config.yaml
n_head: 5
rope_base: 10000.0
init_std_o: 0.00353
init_std_up: 0.0141
lr_mult_up: 0.96
grad_clip: 1.0
dataset: "wikipedia_en"
Each number is 500 + 50 x the weight over the matrix's rms, rounded and kept within 0 to 999. Layers, rows and columns count from 0. Numbers have three digits each.

# layer 2 MLP down (transposed), 1728x640, rms 0.0541, rows 955-1012, columns 400-479
497437582427489535456455550487524463510551500406423589549511604598516528436495529513569519479502511473482451590607496519610493494437566574428572468498485508567506395492421498539555516535543490464503516487384505465501608550504527593462522539
489521580505460498451460543451560492561479411551526469543486537518459475518505518489483473444412555564543449478501456504482486461542541536494390448503626543569467450456516486483499588549524369454592503550557452448517447482465462501506489519
419517583538447522445595512441507455447540492507532468425546489473510513516527500507556577455460559554514462547437393632537512533480385495523474504481455486474474477388475533453504547426612506609451443446545512492483527566537463479549490584
554507563559462498571493452442580484558492553522436519521443481594436501521558419424455618507464548448513506505567401457570516515456495527395482513445531557552385580463585512529503514526482455529521591441552518450515458470490516441488488453
546423487403489479470525582524466546503479443530514509510461553537492445483547519495463470493485469526456500557491558505484421464490553532528536501459506492470527494422475515540525557542495429446456458535524465506476577509621504420456528459
444432496319504439472509489471512505559470505540548471537523515534535521551495508528439499412444466519500460495477546533545572534484488480580439533460518494450547487509496561533525613557438463436557455478443565449485539410475463540497504507
480545565566526458516509525511580563565485477497490481518450451440484474440420578559571506545434473437459552536489562519578586506473571462457432576519470505531485479531560440493454473454586493494554503484502496527515431480557493476553517465
429468496496418514440453517569420574483551470500419425461537460474547448460590513624501548536453511528493524494429541446520652471448538508527496480618573579496532557525459409425548531508449475464490514578528476406660601477475550428470475490
518524447600513501457531562490548535513441484510560591471516465424590503524521530454490551530405588506436526532496441443534375467575469382527473516480570437530566458527515536540521580477543449516505446495551515504586550427497501433381548587
540540509532477424432501475483442543458499499419528395501552513502475387464558500584386510546513456469548476580566499473562528602476529468471576473478567582498513471460511515448539505489485578537549489476479549515551503524517416575466556487
511481457522480456556533421539516439600541420491401460531465468449471474503475402507526519457512504545491516444561579509573389521607433504487483481497422567511566469511461465440443457508502486442451514490439460562526517488489441537488508542
362554453561475470475490518511493460509510496542487497409470444532438353489422523515530439485537441486538566462425538424526483482473507627543534569488504480465581462439411502499500549502411488574452473393491451553541650504520518523469454666
545434527466479549513480432505536622448508542471502487508499550529487514544491459493464474530472561424490544533496494452473492564506571530537467477432537541582632455509426475528448573468507412600531498466507488486418475547473543488506472496
500409533543524499589493488514438450493528503495458506487514438462452450477513562559474452581484525407487527547449485551524428510516557473507393448444448523542536550462576555422456571503559475462428466532567407534573550412492522484501511486
463500479522497487494524502422533501397417496471504474577495586444503489445476475484457527586452432561460549582505558469541492554547479443508442549560487449558566564526494539452461529523590554467458453509471506459567427503517502481593466554
498501425449445467526597489496454538538452424424470538477602525492466576474507538443567503569522462555383521507422463559454522480523542503456527452390574580512471432498530536430569469387487456466521438500489521415435439605576488479502442540
551622476438498500625420508482405501514522491608498517483366415553459490520508351601501472478496507508481486493530658479549498617509501540518580405499484513535408468531523511536397527525430497453536560501506493546432444433522486498539580595
478513445455581531439485483455525473509468461473595488480530523450467474447467548512437475515484515516398473468500442599552508516511536480468541510553467548580472439589457553524389521459452460504404538624501459441461515484458463578408412584
526471523666446555538526380507506452508430482513500529463507487590531525531406548559586593476489489461477521504481422450542479411582464520452550463543515499483429525546522422507453431559503502485521467647570420540495378460481504482516529492
429571568591459611558500517499490391495562581502467423509481484560453453559510499396513555477457480468516489371405645555558497529590502545525551483503456474443410516471459456494444494435475562483513548582418512557467491486478516483410472523
503613451384558501527607508555482497496558465441466495562451494474573490595499523500546508588494546555507540470592482404621448526522499519586591530459548494474533465426448584439435446425527475558507477561471514525600527544556631520501479494
481435512304539489484489490496578492496464530528523512493496547503440528523471556537493511551454511470569459528439628528471558495439398458456537514517500485552458457534484495527562483463519505545499514572492532515475478509476512487551499473
511521619484566505538515447451540497545521488531547494492580526495522485423544480497528474604559531419469532476445479447575558523463522531490394548582500519413519546470611483551494417555508489494547452413452430489518559468522510447460495493
497464514577511510463524503521539617511520482411441550426512563469488503556536574430429568494462569505491429517467495453563529452475486572539466539454470533537508552566509486505509444458531423508575478505528533483485476381588483454545562505
573518521538502545469470516479499455409472536410547486457480570527486475512410587447507492380609501476534462498560486487448477524520520496535554457562469488377520553600550493515505423489428490484537538516502491575523469551487531445493547356
558462495474351384505533460475562528450515511375465444526475372424496510510492428525595550533492351568441518546495562524479504542488478456462499477542528451521387487500507541551461446498565456528408510516523532522558514457553530619549560520
562486525542567481534447539415413421523477568505478449525420495554540575483503441446451554437485505409479547481513463498558508522525551515562481497511521584540485582509570571509514557463474521416491477525442514475448420392444533513472573440
467484431501489503483459536450515549498435454445451468460543476470490481447554507562445459486476483499542428456444587539535568528484613592470562467509483479512450571485456573500479472567453590503451437460533531510517558548579446542450519502
431520487368457499488495497559501574513468541546556566548540498468605444493578522521504435524455464434466478521496590460464468463487451593481486541477559555572519566446489451531521574503472498568501523562550593525521513507472495539453535518
480584454421498457553493579511417474602519575486498429498451501507490490503426461517520551513530488608416490506466448529523523492519489505465479614525471521482450477411527495538533420506454562594492514533484444514465504387529550542434560576
467502462339501467549534452482435537517521447452510513475491504463484372447458415461542447429431539541410456480460426499591413552516508567432551529528444512488479393458549408475517540501520437480470500472512510532515608558494475440460463618
532606522508418507558378470571454500480425436492409412451445453516464589500564451480497436539560436500491458436394445545521439505511532476539601663452574462496445613436410522547521422450532475494411555550489395517495513525495628482533531516
498475586450641502530458578573444438427487498494563584522454533485554499489392567472432451455546444568476519523548498449446538485524539539511475615532526534481413594491539509480501603461550592507444516457417475501491505505528399531491456471
575516448587490464492539444496543481494463528498503491486538538460539524524543462512507550497545449516537473562468408498512435444558435550498524477444463492555524537484567547423461512397538421391436469564481465395543482459526570446538520506
520512549402479509464481471460454556500555487467552435501485598435546584449469382468483527512440508514444457377433497458375470472439481492522473427467474518534515517471549399560510529474472586540506434527551499471481538483429539424487439461
481531522657483444448487490438527545533406526555584384508486492512570546501383556598413550576477512471467583548463570517551555444455531503507498643486490434560542561492428570510510572529486430508565422442484552539558498552441450452451490418
484599512453520524385545477456484576498485507466592519430541509488485456535577493521524563520473530495550550425438512511464670529475393487486505523450515454536597440526475597559507548546511470541488511440523598529557412497527337411463407450
475500485550486457401447503527537560562518485504525476525505587498513523464456504397540536574511466534542365536457489537484430532487434498427569452484487452520549515554433517480404513465507444481549548534440461469475516444548467673430423442
528516521425542612500476530475592530454456518565503446567584478496545524609443561430487441582452477538482502477459476455405508540482505448460467458427534451464488546524528552500461563464502481526528437481521520537519457364505439452489479466
565473596562504518495562493476504488401465493492486545487523496436495553549565520551504470481496483539573462562439456598510461527594512507459451494552421577423473497646404435469494490509471500523518535507495563459493497422543521539479405479
457415556622586542505511532484495481526481433613554515474467561484449509527455551486525435590569530522551498445546449472477412548500539447500516546502549452480448599537558493461423490519489527530532595453485502503509533480553454631531527452
551445534446567531561522575495479527385547546482552489539514450552498488484513473466446511599624559412451557451512558455528466465511571542574457529476481452440536471449527518470599554525481342533563495436501550539461506567453459564456417480
529514543471469436483553542484503547506524428578471551545448478409438493464475447471532485541505436469490531510514578454567485484559433557416504451532534553460570546431539518510482480406449476543551501467526497487497420467564453607585469462
417482479513366450553428516548418545553536482509563486482406482422440521507536563481440505568530503576571442486585546462490561481405570550537539554420487507505459615549530517449410439562454513570404501472454494567477474507458558431529464543
467505500521503450455498471505469595583468522559455497520520446491515574496535361587427475484494507551611472417478471603522455491417564479441454503522501561505501535524492518508409477487530532517412488462619491469533499454492485470551527467
517397556439473481451476463558425520561488534521455466502527466539444484501482429510457448486479495516497458570503494542516514484460506479481382565464579496495448453425475539532506381515612558495507453500505578545599451604579527591498428533
541448447577494481557395521506594469522409571494429467499552445501495522456467449551436547499497413474530458451463387463562498488431461530477497434503497485485444564557546526510582573498532506537443536510519477469424484498587525562533427477
519436508667577507496546556432512457424436526466451482481559499508508548489569514439488542483473440587480528525484490483484597434513477536479407448385468494558501432503565445549425496455538454489479507472558505357514508522512480479485504540
499576517407496454524503560483489485500466541453439471490491586522556535455492498522501454468557402554548451466466430490542539537480532466477587544677485583516534547504544549503491530466419451454462380398493487447464492472513509591547522508
431639476568521558457529560481577555512533497566459551473560504455492580521496527395487463546489491501466545515541590422564523545443548445487460526498510381534576526561464550487456518481452465540501457530466497481481474496519543497490493466
520457487661524596467601485527393413409509549552492448543509521467497459452488511367501509476364531457512520507519568494561487533491576426414516498499501512506442491507568566455601486462513460477467470491510458425525562514643589578556504503
460542378513429461512439384499445530452447466502468426570474520520475436489604476463583563528512472511500408407516540454542406553468371519448531453474591480417478479495444539559532485443531447437445470440460476497533528522504429464526541573
535461528567499436494471501492437557356556560600459452434462482461547514525486429547487474436424431513452531555442490513430501546577482500458456470505491517544484537552452554470477500502480437509442482543498434544504404412476557444523545605
563510542591571547512449537562526567501491421480473526554433536452595402552485535464428508476476476495515535531516455495442468557447455475461480510483488468462520539510569487498561586535541482503525547486424546466450409421573486487548425504
489541461426494531444524522396487468516536557452463479523502502517501519530512461485460480604356501431428520540430534492531549371517483438444396467538441487592430535461473575540450597477527510426525452516528542456492496517490515486545453574
469478460410460438464542610450460481554475530390634452477484477552538476481452473538544503528359571579485510524465496545554415445484449420443494414510452487496427466441491528393511507485507506438588441574503510498527486469449509507452537541
540577530449522488504482455487541511535506515524529497475517481417478525483520481523596587546520464534528536527518446506593489568526496527529507460453473538500455511473488509555539474552551542504448554548437467476480473509443540441543459439
478562526595492511547513444571558450510480527501573490460534466487515592475439552462479527541474473467518567485533424463476504405450539556513480593469584458590513529574458566534573508476538404514518461427457492470442544471531516584512442502
# layer 2 MLP gate, 1728x640, rms 0.054, rows 956-1013, columns 400-479
547440443475536501451517474434456527514543406436502518501480566570520478493526510425507444537528483462480538602460441475549466406428509406614477438504495441463507448488566498488545513524578529453466479533473417401603518434430455551521487493
515477483622534459491439615580517516473444476404518502550549435554528556492486492521477523503542542445541532502505549474498493488503524544486565424443515495411379514517560468557587507514488510537486526534535497509499447557492554472502512466
460454418559546455510391520413512462401409603422493489445531351612536527405450562559601411430461420551499419516580433540534535577530560489480563450458536469455464461531519486492540531511511480498457428439513524456474446586545507562445467484
510523564591428538512518453476546452518467399451504508544494548507459520458526534478386418536457515460526567562486439452419455526518577461480534534497436481527475531538497593491422560435472508448505518429499530522431484526469522456450502427
584487521576498420464474511493527494505550507460431571585605414579523484556540569473487383492487448541454490520423532509443446527467494493398517560513592461378439472413517576520510488479483452480405482502503560546470409474488532504497604530
524516556447377407456483554495680431516356483565486501417488488514499385460534482562496512560536495447543501513499546476425467564434511541487474496457497417483581445484384458502537551474484564538514485417487522474535478437468554429527465481
523419508470432587575439446489444567560548467421471487531541376510451523500489599525396497488498514542491417463527538557481491516542545501440457477458398508537394512442567586565507459478476430514536452469581487557499510371441383491547528488
463499517581450488508562437548559465486365560565558447502549541518380612418495516549565489438426496468541407513530472457572498587496441602548475518485361483515434498579526477473497533501502552466508430407457525449487433514417567546479487388
470529538561479418522452465507565441543542469465597650502532525537554581566425545561540544484499508523431475529454505473513511480496509381454451445517520465438603518509579439443495495433550438445490440475526543489596511464542501470524504461
517498479450455427488587541515424349481617467547529456522482442524512452509444562525551557448414555531512608539515534415440592473550472495524423473429488529485500440532448514466459458496379505583554460426492559524599539491507417550467488431
559488464467531426444460577588528511491503501501564482451437485486547490537514520524520523539648543560566511527537542559573431555523533517437405565444431537513625439542559506578495532582476557461397420435455558438509557456523477478458439562
631438483502537397462460489548453563506521472418527458502499620503478525521547529524482522514513520432475440431496516507532454454456453454506539473445590383554497521547499574518480503531430497477552445462532544523487593489495586397473436481
426483496542517467439481415484522489478588474448474520497518513485536400487546472601468416439512485562535490469446462467439541483528533459517507501510472519506549484471531540380495490542495524455522540413461490551500458468547558508537529446
509485490464546453534436459541419450555498486470562528535455477502589406524403438513410462552494504479482512489545466503565468509518419554452475525525521475502474537555570513467647524480530538467465455548484517479505425520483463414596469475
520558563508496455566488452585495554529558490504491438494469478482490392512437454542591581514564516420533486513501492484459430406492510430560451549534518474476391547495523522480593523471509482404424505448397580402426505457433473472561565559
518447511554517509489532489440605556445539527585478536485556569496482521473508489544542514437500496544459582525549504542330523562510440425483476546450414559470426412516445475567580548465483653447588476575538422491551508444520450445477495498
537590604399472527389452533507506477417446581395483458516522475517455490617536483451494515544451385544608452517482536507528576492459503494569507471493533462473556514563446403550472459574556561518534581395500490525587519541517607467523408392
464475547487503535526474495434496512486459504503492478523393507497511524439591488427579416382527464564602445566492490580490502488418538480563465556564549502494496493483511544460523509432606491442399554484464540490447397460512571544484525530
529525539473450477541419478390540489397483463562397513412529461503484408524437555582409428511542496495445513474521541450475446457467531442516467429564451586468422468435600446522467490540551509491541471468511416454527546439469504536537487437
493485487543500581415435446452553474458482417446512490529520508499516521469518499562540474491545601529444552499427492495516504509544503385476567504534512443554541481565476486494530474474484514452484482460511552472546527496502557585561443552
378551504518433450479474534511517582516520471486500559404582507450476553524569546455463471523518494491466510489534471531405524527477563424477536481500538453462537499517558447516443523508446460510506454520474640597462506495483532539501530488
578447560573517461498495447483469471511543523516501504478490532418593445433566436587500528502498497436571433480491515423522541481427500534466473533503552541587577486450546483524488465510458561503509427525451578492479461523550459505444538486
562533528490438531489402451521451507506486480531522495584466434525503474577468474466618512533546478534523462519468381505503530529535493476485469489530446512458490509397507435449552507478467438538518531441533554465436412549591550483470543430
532587499481511495453421530545488538508542553579460415584531487433437487426541574459539526484502492443456583541510475535503484403458548489531482429490420479596497557481482465460492471473509497435486411493580546549465494443493444554497457536
526474523484569629412475487454587511476551591478424498485548463389408460516584462442526477435550460472567490503510511503521594444469499481434551497419487504559503478533477491542409490453429447388559438393539472592435494496548437545559395512
531473490570532448490478539552576512421550540487627502439414474549462451473511430469568541501507433432512480450476572462527440546432620553491439428523432521511493556466536540527575340471586453437448425503519443473511514472573517498476502523
464535453443533444478427503538480516519479418529496553436444474492472508542493423587536560523452520471539507485416452470490520477505529478485567487608524502462513532426611586512530375479580526502575574475523367427477568496463594552420456532
474473558617408532447406587571458530549536477438515354479489519463530566476480408469496442550435512539559543556459481477424474429679450510552515550475534519456572484428490503455591572517580500442510506443486444468545400570607521439547467510
530519466492579555489505515473497413521535496439500471499500516466450574560560413433388525550571525498464495535474413423405492501442553469517506527593550599452529422455498401439537483548450515452550437490502436505490495518471452518421535465
513502568499443573492500525519466524426447443474485505536438426584578464498533461399491463393421484490545459394568400460525459441396501439484605535412500541500546439480494436487523466511468510494534501526529509549526534475445506489531429490
485488556485451564490478463586604522464463453496450456496566549531505522469480523484493529413571463465425439465573435534422507451526512580435483447462515601577570507497509588423504440441525522481604454504467473468491538562454393593484409490
478520453563452578475520601569528520434450541497473551485491504507526535453484521554506445503512494467495483584508444542514561414584433563457466431450581649500603563537460478573488518513513532462501625523528549524482543480509397460478426508
482386480385459568525485503491472509463496570420479437529437566516478465359403529544570582586442472460524444505480455495487537522516511531623534460533427523534340473545447571508468563531452539453504539579420410458535536559459507547486502524
490532569486498578484515478613535361489488496430635486486559501561455525527496532517554552543456393528521610551453546528632487509481387507565521442503537530508605441428562488597505501480479403447559469505573538500447437498550528489509499435
503591482541470496494525404513400505458613493455528502468497522503500508555491529438479433421481429549533475619527506528428487505515469560490450505490550513521503558515488369475541443503518376481618513454510587532500486498484410586511459437
524441534523461479505515434522485534383503460572442575509596565458518490474550493473559487470515475494595527526461470510481536539448429516527438490468460484504489451408561457619477602507520410451599525518486477569526570457451614517469473412
563557454461479543478463500552518535484480443552491544578530479459494589535464488435473456548529567424387513549591437498455450517582430515484490427520402449553509469618546403533449482464440492498522448555520431498515534516524561483451485450
516508462467530514376535532529567488543499534504476499497410494507458619493481501566602545503544455535446551510585478479515577475559481461518479537510550409460458513632535511572526582419443431495522626416461496573484565545557498513476489508
525519429538443536444526511537486400511512489402505564462601585543543428581485438409458496470506478452457527504569579397554551497480530490581473534475578504452411425467543523542438532531539564458466536577544430478601524524519468462486463493
447495494567407496442452494491466553442469460585498453561532468576530514544537469485441483527498515548440461487431518473554477452532494459452524539564478435458527520554542592532493483476494540493477426471537520501512546517438598481417512457
533532514579467516496561473455496470572498487414443508494527556449541570428492511518442519552495460539471392475457536452517423578481522522420490591432606529483489427653521492555497561567430513515544529472504505514557557476517491539508516520
498415568527402546445513521422452476492449557478513516559428547441524550421460472511549543477434501498488518457557522449474428379521393581501485478498451542481512502506539571510503558395528514476466398458523480418538443484502567553445474459
487500429479508503543488428552550520490480589517467510533559467544477563494489589455488468459473511490380614544495486538445535515510511504485526498560636504539414552481535518530499551523553428529515528437502539478462491551493494576483428562
457486484490462470439502469523459476477495552515519451460478407516468555446494534551463511523564459521497452417554482467483410530514497435441493460365532519621486539440469512506452529512483505460368467496520548500597518527491517464498511429
520525448529496523492445534479535570612479590564489518459458498442520425466524516449385501506601439452537392475541483459492461523548494417459420514402459487586599414499493544589616465502522536540507473463500436519472461536558524500549499483
486571513519453494546449479556526510387481527512506524580519504504506499548466517530496563480512406437494547615370521579490478528425535523483488448482440484463518491461458545446420508545505460419436517541498512480418372488568433554552572460
571418584450521521521504483460478397442532510490485482449475417439411522516523439459481477505515498429496479473452483578541450552455488510567568501464504572563394468506533457477485492543514348534503452493563603495444505558456496533520438526
468543491518591469557496479565573402455449521428606463516518507492461474461509631401531423503483461500494534420393396533458422593432513511484473518498497503555478515480502495473488504524600559478457604444390515496544461479493550543450515520
524505411471429475500523454502423609486464552503546504478485453612511519447534509606513454540485455536513542433471445470553438495461492450447464473416566452498525417455439495572527534429512432575496525461462446581536540579445556531526533420
454546387586465464502573400487522429490571484591505390527483594457533515552570508475459506461547566511549465514540532584467481519491539428488463515477473467505382533563488487527571531576515580489501453497547604443499450469560470523614445491
537478435565545549520521564460616532414501526406492567490472501489497489538499508550493490585470546473477406611541536452386424520455439464569511484488443504436489516544530572498596563483573544496581483483482528456488545524495561476474473544
521505469504444630481425499513573523465505569513460517509398520494507502514590648526578445473577474454506573445472489516556569490378550512488495429534562465478492593468535528489552473511490497423439664477494498445493499576564502468547382559
592522545494545429513549491467521463540489513441493385521505475497501487497513557562595377554505419567460496441460567486552544462508466530480524541478570489452547446607530530448510530500478402510508529480552516556575459418467472476477476437
464480574494537512446519509455635432472536531502524500449561495495516523539415390530432391559396426347530483473453514548537457491451541459557411444414565471532544450532482505552487499417483501416453499435377428430491517557463465521560544472
554432583532509489523500501474516452609525491514517473545530499502525525536455502446500539603490498496471455562474591373507443505517525502533503447391416503559473469505420561532532506458474461470602527530502527522538473549502530470513496534
486493469571420516542524482494543565404481591553596484510466521425494510436504438507490516568543448448559439620557507518518497439374558524491448441534477494464475552434525581519487567488510426442514532489476639485505578446544545444550490452
468455422451514523428471533408444449477475461409486503450517416534594589463517448458552517486420571581490509473434486466562561573501416384492482522436479565559544524500476489577450495467487522537542562521464450523494520465534486406567497550
422355462551534513395491506536534572447408543550393551424583425422544538495519483509503409431496540534560553568436574474556455474540500532569480526501471353443554468466518535507445561554459555489531509481468598538532596511584508475503509492
# layer 2 MLP up, 1728x640, rms 0.0538, rows 956-1012, columns 400-479
500525491535461532433503582520418517511440551518475589506497484498408447472552506471419495426551475428558521408442563478495533485510511550466461505539587500448481418469453519533525501485443440517546503525471540501440570439453516523522443459
592451567514482541437480549439425512497532601505572466462527487495552479483502547530551534570468614468470524528521537484377574460529550460399473520487522493543443504454579371543554527590466415507560547523494527609450514420550509441469551467
432508464482501481557516479593527485479537450422419501559400551520452560538533521527449544477386518498507521519470549389558590482412452555510509530404590536471509532441466501493493563484428473515477551522508511467531476520601513440473418416
465504505546438502479529445537543561563563458464537526546519440473528528466578551471476437501482510489485459534527480496452527520489533470395491467539486495466484503575544572513384533422571501433456482529441508501468539474489556376505595460
584488484541559403487490576577459441540542470483498460625572401551515487528541512554444469553458519620524527566497435518500494494545445565416443514549453507441466462487508494499430419415526519450596508589418457492465465534527624490423622470
465448467560547457641450586498497409511514543533478499523571423433493507456422466559444497501539449546526406538587486484460465448468472553498514459534441511570545659523537495474446465465475532515469413463499468507481549589486515594469507479
535538532493522530524521460444525504438521417435433478508523527595519482459410493483443488529466531628466460487484573591516431500482471459506437535481468461517490538420470467581378579485462539411362439425531460528447393556543540489519525443
542426391506438467444494510514491499433521468448514532428547702495499535506569495544539521545535468579437445466486534532457478437462486506552547540491537452475542552514523543405507461466518384563437525518440545503451538506524428597528507562
523504415442458485523523455482480464554424571498405527478452515423468422414561417589412458477459491542516441494484466566562425511534494521565517484482542579537488466352403521575498431518472517573594558578539471555528476447411537552474549514
536452493439491500464491519528515438483513475562438532507585465565549469580483557493571470478587534538406570489491497472280427481527560503619513458427508571496453552437516425476455515411486488353549478486518524369493515466440450567452409510
412497430470472524484475527644466474528459443494495378563533516474478501530563443437447445596533566551537566512429598473510614489493538534438568580503452498417575562499385418504555494526491510484519537483510475513596561438391501516495419452
571579449405455508566433490424485444481580579481537472454478454490513447497509522448464451536519464547459436491556494422464444541484463510596434512465485524496514464577579582461497445518418540491488557461516518517519527536430448499439418509
533540549452499488462474473532488543506452493501544494535441507520448511523431500531458580497531472475498483521522540488566468609468481520484446494509485550422577544489593463420464508550457605497437530553528543430517496502504466548549597415
510462513423485597567395501510550550501589460466524550510445505428449521402436438491550542561475443522541406516533455475564435568518497476555628489496524517443506579576480482408501530560546565511454481505547511552556444450485460516536426434
461424517426499499497538536603423455455573521471420530625469510460558498450510480525441484596522479461542558430451468413607435560517533440510490464366439503469514534497484565524475527517419508437492415466446426546497510479494408551538477506
520524562466512404517505460520554485450454453583470487428515516565445491535546437535511511412446488481556542496591561482520467536592561525542508486504546464614478491474510565530432508424464493484440519467458495402579458434537488452602497491
513502426531474534540496482574518448456468508549492455490582396428506553493396497601518563532554460463448470519549532546513599478523495515602492469494464537464474466444499531501556519550386474484560407470469522469517436448555533524384496535
512501475498394425535560435618385418534401522593461473408520459523499505546518456527442410450460495569554436561562406452471439463461523515436566413441506404420457542491427464493539381433489574445567537449472560504518494480534496523487478493
515460465575463469470585508462451548510501496482551502386494524519501422471540490608490407420454537451596466512417569516477546513399460434430425378407522542468524421537483500584508546490577409466509449502484555490474488500522473473569515468
502496407457548438499479548500458532520536545520497486457488501461528537501471491542555538535557537460448526512518497429584401589446516511446455551451545463517537550503441550571488604499516501550455540430589536552502493476515496452524578436
479478556503430539536477533536523511607518467503491508434595550514479499571429549571480556552414456428493593515461519547419481467456528404597505448516583476582462512510541435437429565550478543471484435455451560535513497589504551518509499463
515600479580431507493496586468491437443510442532428315487628520444493516449453443561478489490538410511417556533469403485451418487550432560457432473507619493521464552489449537468511491462454441510487425593507598433521495543439491562494422459
456517486464511493475583447573580502501492545561492483610453500522520499511459618552460608444461452619416519510448570474515519549535503558495588562557519396520477523502532430550441504461491412514526516595474595479606480433489486631461499462
479416439530404549528468370468518500518520521519522490508432447468533481464381487512590548543447491556518484536514521465563457602585443525506519546563582466412457533507402388613520494545469535563527557428441487544532412564547461421506500433
522315483576490489567566451473576515500441403429515517436531484485597581490418491552583568595560433446484513424525458545550525550558502423554479495443563533492348495549679410665507510458470479482614453459538523626478553542476457473527552548
493471538483515496569421461457491446532553483502477452527441584515499545530507466530494547496446562483474512525493482503459463568598437507486508446536529598426552510471535465599527487439601496523504472487506541436430520459504536554489471553
573539536527488543509473517533418531585549522491603539463552512526508474645453525523453503444481536516461522417421483635438511423474506495550555526572522495500443465515591529475591480526409446458563582512549405599485602468608520528474471563
523507403519515456486513518475566441487452530497526433523505528512540509501480522548529477526531463538482474502514471490471559453565581547557578531501540605492476494481498434504602555481495561476536535546512390525464463477506532487409457528
502441507447529590517524427495436487448512422535462396503570528477545622596605429504494462475582557423580543509549390424413411485463530497398486539469531498539499398548419438497456486560452544492457533420488508466442405460349446563491510524
440416604461480539605537407454456469456461533425554456497536452607582413524403458522561454364478498463457429464573521481509552508469531575413481488500445593472438437517586500479513485523486545450481382481442530540436560530462489532461520423
511515518490441488517401549496468479386462538499530527413470474524507408406481512461526469521663492466549448457543485524410587496515608456564431473457580465500552555522583543530528385589477512400484507493433535552493509513561467433527460504
536508499509477555464497533522400487479528483472470484480521512464490505461510519561582458417452499495361564529489495505436528495540472520553486423540538432430523460657414437553485490439412489531517568496451483451427451486519492577474526520
473486453527549497368569561556490557523565365472531529529486478566505439497489490448529511457498521538513516577546439507509545427554468409506538486433475507440475580473606521484483500473572472527507504488459484543488489422465504495399411472
573567501446481538507460505474519534480525565460482472473511491574448549573446578551517499529504490428476532544560523446434584468480527567539506525493486518399510410462493565484500459522475471416503493513441383504494510472520383491455473481
557429443556429421522556521459433503464515423603498537548471486535531482497512514522477499561568438515501464517587493495417451516542558477452484421478557514474496562481554485471531440513443398590505508455520586439490520545563501445454445520
461480478509409516411401485491501526595450399517481442483514552465476573505566466467475503378538532464538494539545543488464465494515443542583512571479489483519454576547523460453518525488502403435441562498542517564486572485515602551563489456
532527479531560447434518449538447488535516556487552564455449529465502505488526554504472586483569565541497520458492550543443468561577405481493486461533549546456452465466367520597489473543555453535460431414538555449516477562534547521498450516
563580511494577469581581443466513526549522429533455479486508558512442516421523439463440432556478503480443608454476577438495601426543587565518490472536478480566534635452433514513489544567511488528515443413565556466454523461546503502433531409
455533519418608569399474528474510509535530493522535469475393448472556438392502456537618631550503451504538401493550519686431439538503506483494544493638514446436531544472396442547505420413512474528495465511485581473492468516540493440522498502
506542427498536557507479527494509456520520486482508580492440516540537388430482494515466521447580449446566504470535461445515471532556514520498574504476521572513561479449531442451570476506539446481604571535456464511531526470506530466530502521
451557497459582474422574522462532425420469516464495493517494510513506496452556462472598470421511559504534447504523450468534524505472502465533508475450521475495413470524496499630389431594475562475547472468511537552465491602525576498510422449
575475540541451571515608509491498449463487495601580468593496480478463507521501551461510418467500493559540477529525481449537444495424493478459486550593443425511504468397484516503569422531561518521492472519563570473443473442463484575466461394
525465467461567552590446434566479489470519566566426455516520480512544551485568574425515591502554497475374465425554437435437525498463499501429487521544520490539421599420523570566498485525524491425569574509568534418403424550511597528523495449
415548516597447522574418492485509413388489526470567490506491498514561486457583545556537545547519506463507532527529493576504563473551567611505436495509477511428487474529572506508514509498433415393525402494477493610445495470548588414410545531
470533479546442445509542545497573464452416464481568440471516423475463536477489501525603446558408465559460445605512512535530510545462534573531520481529508530540574583502513477515451411430502488500489523462474574504462485492514570589500483553
432517499569527509494554386556513447544474490423468530464571492416521578553537489520564422473494573517561513442484410457487501458460482458464526480472483440537523597484456546527466400533529585453560511527503408611431548440464447427517484468
524561467477544636645533526529517583516482504560426503444580536452489473601539490504531412527487503543445502529489547479559594434556572511477530526527516501378530442528466479448503469547421495463449490488498506535533454494510425493492692591
558444460610498558532455473524526469446543516529509486531439564462510463502521489581489531540432420470467497579420530459564530455482478517530437502537521574534504441452506452569458484480443652502509508467502483456456529467471459487472522447
369486491588466502469486502510473481472535483395478553481488489426461550439564476475603520470481488468534501520437521480432462526472519564593525420495518458443505436509563553405482544550529442482416491520516548451465515517454512531524487487
456538499471416482542566570571577464435512492468468462522515555477473472458509447505475522488507515515514508515455526553534546526526444505503450583613561562506446575454447498506482550509568517508476571488493535525470485529534468472495464523
513561574497496532502443466429497588415405520559393504492490477520463515504478539463509431517547499601542438474440512520515490527522493463563489465500492411542469380493576518503532426503530569450450507456486487426445547456491510452512489488
515504471451534492492428478463522440582548590533597488437536550541568535497487499484549463514510538493429483384468552479484459466524437538469399489484506468528479511473517545516487587495464464402429588585469526483494553490467488536519500481
439364497485499553533426514439578506505485487446542572468503579584476419463452539484455562459539574547454484577566394489471608544504513417517463396466494530463534459517521443471429472487461480477594529359480465481463529562587494448516477416
572465440542433499516504455535578502495428508573494461523514447464543490495442611429533480517458574483527531610370445470566470451378396412502538531383529486451485520499448466576371503451471433548435484484483406492564542401477536574468478460
506433531548513619511430454476537478474546421564541546445444548564461459551478458586526488553479597596605463509483526504561475525491552492416468414521530501475547538547413517510430523531421517431562623497459554499558449441599455514620449420
529456570508540461568468362547502584519496542518474469552487444419510454494509483459470514514588517499540477548484482468582541440486534531561538448529536542560454491474471511499449448496472537546524609542480554517472531474524523350543461362
440542469291425476424442512538484458533526464577580454487453488467461435505402491519497616564505497399508528491565531485517409595555583474569494471545517482491517534490491557517515549516563488499525488460532487440502491569483582598478541385